From a checkpoint of a small transformer trained on Wikipedia.
Size: 9 layers, width 96, MLP 256 SwiGLU, vocabulary 8192, 2.51M parameters.
Architecture: RMSNorm before each block, no biases in attention or MLP, untied embeddings.
Training: a variant of Muon for these matrices, 118M tokens, 7227 steps.
Each number is 128 + 24 x the weight over its row's rms, rounded and kept within 0 to 255. Layers, rows and columns count from 0. The size above them is the row's rms in percent of the matrix's.

# layer 2 MLP gate, 256x96, rms 0.066, rows 232-236, columns 0-95
size [ 88 108  88  91 101]
[[112 136 143 120 119 160 159 116 133 101 108 141 138 140 118 113 141 132 146 178 123 105  71 108 122 115 138 153 103 135 159  98 103  94 107  88 156  93 125 160 136 156 162 167 105  93 104  96 125 147 106 136 129 152 131  88 190 179 113 106 139 109 153 165 149 106 119 108 141 123 139  67 163 149 140  97 120 136 118 113 160 133  93 123 117 129 159 132 132 148 131 147 129 139 116 114]
 [149 107 116 130 128  99 118 167 116 163 100 148 111 113 120 151 139 163 120 125 125 109 136 144  82 108 110  91 107  92 142 131 174 111 113 103 106 132 131 120 114 167 167  97 153 127 145 179 179 190 160 129 125 150 147 151 101 134 108 149  99 121 140 140 152  84 138 112 148 126 149 135 190 135 110 141 109 147 126 143  85 127 136 155 123 159 155 136 107 122 167 140 155 125 125 109]
 [146 117 133  96 129 127 147 138 116 163 143 102 147 163 149 155 143 123 138 106 118 158 116 164 147 161 179 123 137 173  82  96 145 100  93 134 109 111 112 149 122  93  97  93 129 120 109 107 130 145 175 140 140 149 146 106 110 137 155 105 115  87 136 102 157 146 108 146 128 106 137 110 106 113 127  98 137 102 136 112 125 145  78 144 151 123  92 107 160 121 128  61 162 100 130 162]
 [127 135 169 158 171 145  97 130 131 147 150 140 107 124 107 197 127 108 135 141  97 114 151 120 123 123  88 108  89 142  78 139 127 151  73 132 108 150  99 127 147 139 133 124 120 119 137 147 129 136 107 139 109 115 189  87 142 147 114 167 139 164 120 118 148 136 171 145  96 171 105 107 115  95 174 132 101 145 139 124 115 124 147  84 121 146 145 130 123  90 144 120 133 103 128  99]
 [145 137 177 163 123 176 160  97 125 148 135  97 118 156 130 164 140  90 130 135 155 155 147 138 111 169 143 147 133 110 122 117 107 118 121 141 106  95 122 126 119 176 113 127 135 127 161 123 156 148 163 154 133  97 106 148 113 155 105 142 107  84 151 134 140 100 162 121  86 147 115  97 153 103 169 109 152 106 140  97 123 123 128 147  96 124 129 105  87 136 192  95 137 117 158 129]]
# layer 2 MLP up, 256x96, rms 0.0648, rows 232-236, columns 0-95
size [101 113  88  98  94]
[[136 170 125 101 161 146 127 143 156 138 116  96 112 115 144 121 136  93 112 148 103 120 112 126 160 129  89 144 107 108 106 130 160 159 114 139 111 122 142 147 137 126 157 175  85 108 122 138 165 132 120 139 137 121 168 134 105 142 122 143 140  69  98 117 120 150 112 158 140 142 147  74 160 178 150 130  75 113 132  88 113 115 151 128 186 145 142 117 167 124 141 145 118 110 176 139]
 [109 128  87 114  92 124 133 108 122 105  81 110 124 134 149 130 105 132 111 117 184 161 145 124 120 130 174 138 208  84 116 171 109 163 155 134 149 147 122 133 150 156 106 126 134 139 144 122  93 107 101 149  95 119 129 137 173 138 136 132 128 115 110 137 119 127 138 111 143 163 141 149  80 120 117 132 137 165 145 107  98 127 133 173 114 127 105 120  92 149 107  94 103 128 131 176]
 [122 149 131 131 138 111 167 157 135  93 142 138 114 103 106 129 139 127 163 127 156 133 122 144 161 133 116 148 106 103 132 168 126 131 153  95 115 127 132 147 100 122 124 139 154 178  84 130 119 132 117  95 105 158 117 199 161 146 123 174 100 178 139 119 159 111 132 145 155  96 137 108 117 109 124 179 106 110 172 167 119 130 151 109 138 127 163 128 122 135 160 157 139 152 182 130]
 [104 100 185 127  99 128 114 133 114 139 123 127  98 128 118 149  99 128 102 148 124 140 127  98 116 159 149  96 151 162 114 152 144 146 104 119 131 151 193 140 124 141 119 119 159 157 111 131 162  93 121  92  99 167 159 156 134 118 128 142 132 168 122 136 133 142 123  98 120 130 105 124 140 121 100  80 109 136 175 143 109 164 104 135 148 175  99 112 126  71 129 166 127 179 132 150]
 [132 101 131  85 114  76 109 144 116 138  99 114 112 115 102 137 145 155 109  94 127  84 130 147 115 120 150 127 135 131 174 120  97 108 120  80 123 121 148  77 124 120 108 111 115 132 105 160 123 115  97  94  60 137 120 126 132 146 122 124 135 144 128 140 130 110 145 148 136 109  74 179 140 172 123 120 139 105 178 130 131  98 116  94 103 151 139 141 138 119  94 139  99 151 125  75]]
# layer 2 MLP down (transposed), 256x96, rms 0.125, rows 232-235, columns 0-95
size [ 92 114 100  97]
[[124 113 122 106 138  85 160 111 135 147 132 125 109 155 123 148 121 116 124 111  89 156 180 171 103 159 158 125 177 152 129 111 138 167 150 129 118 182 155 121 106 137 143  85 104 138 123 148 110 113 120 112 121 105 135 141 157 126 107 127  72 102 139  83 156 109 108 151 144 118 153 174 156  70 122 160 126 115 122 116 134 143 102 130 130 138 111 129 167 131 117 131 171 103 129  91]
 [139 103 124 137 106 130 134  95 105  87 126 113 107 134 120 190 137 143 127 116 108 115  91 114 168 157 115 125 185 190 153 118 124 109 139 156 108 156 148 137 150 131 169 145 139 109 114 135 130 139  96 112 128 139  93 142 154 135 172 140 148 103 128 157 139  85  88 146 136 126  90 177  85 126 136 115 142 105 137 124 131  98 126 117  94 146 157 106 120 123 127 117 124 124  62 126]
 [134 112 132 113 180 177 134 143 148  95  90  78 164 116 130 131 130 127 133 178 139 142 131 162 146 143 140 129 138 168  94  70 115 148 117 160  77 163 131 133 142 142 119 109 119 138 113  80  78 125 131 162 138 149 121 103 121 144 122 140 129 100 119 139 143 126 111 137 146 128 101 153 135  78 117 103 136 103 111 125 135 112 109 125 153 100  56 137 127 113 133 131 125 117 123  82]
 [135 132 113 134 151 162 150 147 118 131 108 151 120 147 127 118 167  95 119 118 135 160 116 145 139 151 139 115 140 145 165 113 115  96 177  78 170 138 108 149 135 107 116 155 152 143 150 142 104 130 101 101 131 172 166 102 108 124 151 138 186  60 174  94 139 114  90 129 117 168 147 125 120 124 119 127 120 125 139 157  89 116  89 160 136 145 109 109 136 149 130 159 152 113 156 119]]